{
  "norm_place": "pre",
  "beta2": 0.98,
  "batch_tokens": 131072,
  "train_tokens": 545700000
}
Each number is 50 + 10 x the weight over the matrix's rms, rounded and kept within 0 to 99. Layers, rows and columns count from 0.

# layer 8 MLP down (transposed), 1280x320, rms 0.109, rows 260-300, columns 160-199
48 49 54 46 40 42 61 46 52 61 45 27 50 45 40 28 62 39 54 56 59 42 44 53 65 44 62 38 36 52 46 41 62 40 57 58 44 33 49 56
54 36 49 51 54 48 44 52 55 33 40 65 38 39 59 62 55 49 38 40 48 63 33 44 40 48 62 43 49 69 52 49 54 57 64 66 39 53 43 56
45 15 53 68 62 45 50 67 58 44 50 54 42 32 65 41 49 28 67 50 36 59 60 46 39 58 56 49 61 63 61 49 54 46 51 53 46 66 45 46
41 39 48 50 40 59 61 59 33 54 41 33 53 59 61 43 69 44 47 42 38 55 36 62 56 44 53 46 50 36 33 38 62 64 54 43 45 45 55 77
35 45 42 55 28 49 36 62 41 48 43 38 49 71 58 47 48 54 48 61 45 49 48 39 54 45 46 43 52 54 43 50 43 35 59 54 61 45 53 56
63 58 48 45 64 53 35 54 46 39 41 38 44 41 59 38 38 50 62 38 55 44 71 49 51 52 63 37 48 60 48 58 53 52 51 57 65 56 37 65
28 40 42 70 23 51 36 47 59 45 41 56 54 50 56 35 56 56 47 66 40 44 49 56 37 69 36 66 60 39 51 34 47 52 39 47 34 28 49 69
47 35 51 58 44 48 50 27 57 62 47 43 46 46 48 25 54 52 60 54 58 62 40 54 56 30 47 54 49 53 44 59 50 72 46 42 55 42 59 50
41 49 39 41 34 47 55 60 63 52 22 64 50 45 54 32 44 56 42 38 63 38 42 47 44 47 47 63 43 43 58 36 47 41 49 47 52 52 53 38
57 65 58 42 49 52 49 52 55 56 51 49 51 72 35 57 44 44 38 49 65 42 57 49 61 47 42 48 43 40 58 53 44 41 36 48 54 36 46 65
49 34 58 47 22 63 53 61 57 59 61 50 45 52 63 53 59 53 56 40 46 60 46 54 62 54 45 69 43 61 47 62 46 56 53 73 50 51 55 59
46 62 51 43 43 51 47 43 44 50 55 33 69 48 48 56 33 48 35 51 35 37 41 53 61 48 63 49 48 46 48 62 53 40 46 43 65 38 32 41
42 51 46 51 29 59 45 38 43 56 49 76 37 46 64 40 29 54 40 41 56 37 51 40 57 55 57 55 69 40 59 66 55 32 46 41 58 54 40 44
42 43 35 49 57 45 46 40 66 33 43 55 51 53 52 57 51 60 45 50 56 38 31 51 50 46 58 66 50 59 52 51 61 49 52 41 48 42 33 58
40 55 63 32 45 68 42 66 61 54 55 45 53 44 32 53 58 44 64 49 49 61 47 46 56 52 41 45 51 51 44 35 54 55 53 51 38 54 48 62
30 56 50 35 57 49 55 44 57 46 68 59 50 32 56 42 29 34 44 64 44 53 39 75 54 61 50 52 49 38 56 59 44 52 64 45 53 70 52 35
51 45 59 46 47 46 44 56 44 44 50 52 48 51 55 60 49 29 37 55 50 39 47 46 52 41 31 45 47 39 51 55 51 52 47 63 60 42 40 47
47 47 58 48 67 52 39 54 61 36 44 30 53 48 40 43 61 47 39 37 35 55 49 19 57 37 54 53 42 51 53 51 72 71 55 48 44 53 51 54
59 37 40 53 59 53 61 31 53 59 44 58 45 71 57 60 36 48 56 44 38 47 59 38 47 39 58 41 40 52 49 32 45 33 38 55 56 69 54 48
27 46 56 47 48 34 42 61 37 23 46 44 58 56 37 41 32 43 64 41 54 42 51 48 60 65 54 43 57 55 69 52 47 61 48 41 47 52 45 59
55 45 68 53 43 49 40 51 55 60 78 43 52 35 55 57 63 48 55 58 34 80 56 54 48 33 72 79 52 26 56 52 46 30 37 48 45 49 38 48
47 52 49 36 39 45 45 59 32 48 50 63 59 58 52 67 60 40 41 70 46 60 41 60 49 34 32 33 39 53 76 35 52 48 47 55 46 64 42 37
61 45 47 61 52 59 28 54 47 33 63 67 49 58 46 42 48 36 22 40 40 69 61 65 47 65 55 42 52 45 47 40 62 16 48 64 49 55 59 49
57 48 46 37 64 36 51 62 33 48 38 47 51 39 37 47 42 69 47 63 59 32 54 37 56 45 41 52 43 57 62 47 49 54 58 54 59 36 59 47
42 48 38 58 36 55 37 49 65 54 55 44 55 49 44 44 42 35 59 28 71 46 42 48 51 54 48 41 33 50 55 32 61 36 66 43 53 50 49 34
45 46 54 54 40 34 56 48 50 39 54 52 45 64 55 57 35 63 55 49 51 73 55 64 53 50 55 44 51 44 49 45 68 57 36 56 61 34 58 49
54 52 53 43 50 39 58 56 44 60 60 46 56 49 57 45 60 51 40 57 54 53 61 60 51 52 65 43 55 49 53 42 45 33 41 65 63 51 59 47
50 46 55 66 45 57 54 49 47 36 49 73 64 45 64 52 73 38 54 45 48 37 36 44 51 73 58 60 47 57 59 53 50 52 46 39 47 31 40 46
44 50 35 47 51 43 55 56 62 46 57 60 50 49 65 49 62 52 45 46 57 44 57 43 39 60 43 56 64 55 58 45 55 22 52 84 62 57 50 54
54 49 48 62 58 49 39 47 64 53 59 34 46 67 68 55 41 29 41 82 49 39 47 40 65 52 61 39 37 55 53 61 50 50 59 42 54 57 60 32
43 71 58 50 43 52 55 58 55 54 39 37 61 59 36 46 49 28 47 52 53 68 54 37 65 60 46 46 54 61 46 50 32 43 61 51 43 65 32 41
47 56 41 62 55 70 45 65 61 67 57 51 51 39 39 47 55 58 51 47 32 60 52 58 55 58 66 51 50 40 43 47 46 57 55 56 59 51 59 45
62 54 62 48 61 26 36 33 65 41 47 59 48 59 37 59 32 45 47 46 43 34 70 58 62 56 48 56 36 49 50 58 54 47 40 44 41 69 46 36
65 52 53 53 39 52 38 48 60 56 48 55 55 37 46 56 49 46 59 37 48 50 44 49 52 32 59 62 59 51 42 57 51 54 65 65 57 53 51 44
61 61 52 49 51 52 52 50 50 50 40 30 38 44 37 45 57 55 53 66 48 32 43 67 48 41 43 48 42 60 54 36 52 57 52 56 55 47 34 51
48 49 54 59 55 57 47 57 60 27 34 51 63 53 50 39 49 65 50 39 54 52 40 53 53 66 45 43 60 61 69 57 48 38 60 59 56 45 60 39
73 54 60 58 37 49 54 73 44 63 42 49 48 57 47 41 40 51 60 50 46 37 66 50 42 56 45 61 42 39 45 58 47 47 51 76 45 45 58 52
46 47 60 53 53 50 45 42 44 31 52 41 61 40 45 55 30 53 42 54 34 65 45 71 58 46 44 38 61 38 52 53 57 46 49 42 63 56 40 54
65 58 46 34 62 48 49 51 53 29 39 41 51 42 57 52 31 52 62 20 74 29 36 54 49 47 52 42 50 43 53 48 65 44 58 39 46 46 38 39
54 65 43 42 62 63 52 52 38 47 36 51 37 47 72 48 26 43 58 50 45 72 46 51 46 46 53 63 66 50 27 52 50 37 41 65 60 51 42 51
48 64 41 40 52 55 41 62 43 48 66 58 49 57 46 52 57 55 47 36 41 55 60 61 57 60 46 41 50 44 57 63 36 25 55 44 59 59 65 66
# layer 8 MLP up, 1280x320, rms 0.102, rows 261-300, columns 160-199
41 47 60 65 41 51 50 35 39 67 70 61 34 63 68 30 63 49 57 56 41 56 65 64 43 53 44 32 50 51 60 59 59 54 51 39 49 58 68 48
53 46 30 37 34 48 60 46 45 60 43 67 40 54 43 57 30 55 61 58 53 69 34 65 48 51 55 62 37 32 54 61 36 46 59 56 31 54 53 51
54 34 50 48 47 47 59 51 46 39 44 42 54 56 63 27 66 49 49 42 50 57 55 50 69 70 49 44 59 49 49 46 39 64 58 52 56 65 29 41
40 30 54 54 50 60 42 36 46 43 54 65 43 63 51 52 56 46 42 41 45 54 43 59 49 57 49 57 57 61 41 55 45 43 51 60 51 44 61 65
50 50 52 32 49 53 37 47 53 51 50 50 55 58 48 51 67 51 59 69 60 70 64 57 46 54 70 48 51 63 50 47 65 59 54 40 42 42 52 53
41 71 51 43 53 49 52 42 45 50 65 71 33 57 56 50 42 39 46 39 35 53 71 62 59 52 45 48 46 26 50 76 63 53 51 38 54 61 44 68
55 53 53 50 60 54 62 55 53 59 33 37 36 66 38 49 46 57 63 56 52 35 64 42 36 59 58 33 55 77 76 50 68 48 34 32 51 48 43 48
48 36 58 63 31 71 65 30 36 42 26 60 63 43 30 68 20 37 63 65 37 51 71 62 67 55 56 52 25 53 58 26 65 50 59 62 47 45 56 43
43 66 31 60 40 48 55 45 18 55 41 49 33 38 54 50 59 59 66 49 56 59 62 64 39 53 43 49 55 53 58 51 65 67 89 64 48 46 60 43
38 57 36 60 65 45 46 60 51 54 55 49 47 52 35 42 58 67 46 42 46 52 67 60 47 36 52 63 53 38 45 56 31 35 57 17 45 39 58 44
45 50 48 53 70 68 51 58 45 38 63 51 41 48 65 41 45 61 64 43 51 33 43 55 46 43 45 47 51 48 49 51 47 50 40 51 58 52 55 40
44 37 52 39 76 51 47 35 46 55 40 35 55 50 62 58 60 60 62 53 31 57 58 58 38 53 41 80 56 37 65 28 51 66 50 56 45 30 53 41
44 57 55 42 47 53 23 39 56 55 51 46 46 40 37 50 49 37 37 64 42 39 66 40 48 50 40 63 54 42 74 54 44 54 39 68 59 51 35 44
56 50 53 41 31 39 41 33 80 55 40 41 38 44 58 57 57 36 49 42 51 57 46 50 33 76 52 57 60 41 42 58 46 52 44 57 29 52 48 41
58 60 53 60 51 51 49 64 47 42 50 48 39 54 52 50 51 54 44 51 45 48 53 41 38 38 65 55 51 52 43 47 31 54 52 31 52 36 58 53
53 42 63 44 48 44 50 42 52 47 31 48 57 30 39 49 46 40 60 59 50 54 46 52 47 41 66 62 43 71 34 17 49 26 48 50 43 53 63 43
44 48 31 44 66 58 56 36 50 48 45 48 36 50 41 33 41 41 61 45 31 38 64 49 39 57 52 66 54 43 54 58 41 34 56 36 57 45 52 53
41 34 53 41 61 58 41 56 28 37 42 55 41 46 43 49 54 45 38 59 44 59 55 59 55 38 49 60 49 56 53 53 39 42 39 35 46 27 75 55
58 48 56 77 39 60 51 32 48 46 51 55 50 46 42 65 46 70 47 50 47 58 50 74 46 56 33 47 46 42 23 43 58 60 61 55 53 53 51 69
53 57 60 50 49 36 61 46 33 40 29 65 51 50 58 46 57 50 53 49 59 26 50 44 70 54 46 42 53 62 26 39 57 61 51 38 81 49 60 63
45 65 61 56 52 52 31 56 45 47 53 34 51 76 58 53 51 67 48 66 48 31 48 61 44 47 45 49 82 37 49 54 53 68 45 69 66 55 47 50
44 38 42 44 55 47 45 47 45 53 32 56 57 60 62 52 50 40 53 51 64 44 58 44 48 56 49 55 47 57 34 68 68 72 47 37 47 57 61 42
50 49 42 64 56 64 50 61 41 63 29 43 52 64 63 40 27 41 73 46 54 67 57 44 26 64 39 42 57 44 23 48 38 47 34 60 39 38 46 61
49 38 46 40 50 38 46 67 49 56 36 48 78 50 73 58 61 46 60 41 41 42 62 62 56 41 43 59 32 57 68 57 42 60 59 48 43 54 46 37
55 52 59 61 62 41 56 52 51 64 51 63 68 53 53 52 57 30 60 42 40 44 47 57 61 61 40 46 56 49 53 54 52 41 58 43 46 41 53 50
65 45 44 60 49 54 55 33 38 60 42 44 45 51 22 52 46 41 64 53 55 70 44 65 55 50 44 62 47 40 51 61 57 72 50 53 58 44 53 43
55 52 39 52 52 41 64 68 41 42 33 56 49 43 36 60 60 50 53 43 68 49 72 39 58 46 45 54 44 51 42 49 75 45 55 59 59 59 48 53
59 48 47 53 64 50 47 66 54 50 47 60 36 54 41 60 43 42 46 57 64 37 53 41 57 53 42 50 50 73 63 31 31 63 63 44 39 60 48 46
61 49 50 48 59 44 42 66 53 67 34 69 26 38 36 50 37 43 48 38 50 38 44 43 39 52 59 46 39 62 53 30 39 42 68 60 61 50 54 56
53 38 47 43 56 38 39 64 59 63 42 67 38 44 49 59 49 56 50 25 57 47 55 69 47 48 55 52 46 62 45 62 61 58 40 52 63 46 58 52
71 46 43 56 45 69 52 34 63 62 56 43 49 64 58 45 38 54 54 45 81 62 45 60 49 51 51 48 35 54 63 64 52 39 52 56 66 61 44 38
55 42 40 54 53 67 58 45 45 39 54 41 51 46 76 37 52 57 42 67 54 52 35 45 42 52 49 59 59 59 65 54 49 62 55 45 43 38 62 57
40 57 42 59 50 40 63 64 50 50 66 73 50 62 55 58 56 52 46 39 73 54 46 41 63 71 54 50 52 68 51 39 51 33 53 52 55 61 60 64
60 34 29 54 46 27 42 40 41 46 56 54 48 61 43 46 49 36 48 32 55 53 41 55 45 58 40 61 52 36 49 52 42 53 43 48 38 54 56 55
48 57 70 63 35 40 49 54 43 70 43 41 43 51 61 56 47 43 45 42 41 61 40 63 45 67 42 49 44 51 44 25 68 60 37 52 56 55 29 59
48 63 54 42 62 73 31 30 47 59 53 56 45 43 65 64 53 43 44 78 44 58 55 53 71 50 32 43 45 51 60 60 57 62 57 48 52 53 47 57
49 45 46 50 59 49 49 60 33 44 51 57 44 52 37 57 42 50 63 43 77 37 61 50 35 50 51 52 38 54 43 45 50 39 42 49 51 36 56 42
57 62 25 39 50 58 42 66 49 62 48 45 49 63 72 42 48 49 46 40 61 58 60 43 58 65 44 57 41 42 63 62 23 55 48 45 46 59 61 41
53 48 42 51 39 51 58 30 46 45 49 39 48 48 49 46 39 43 50 51 34 63 48 34 58 52 51 57 38 56 66 54 56 54 57 33 66 48 70 34
72 42 67 48 45 41 58 52 48 80 58 52 64 33 53 52 61 53 56 49 47 47 30 41 25 46 52 45 48 42 46 31 56 58 47 46 40 65 65 48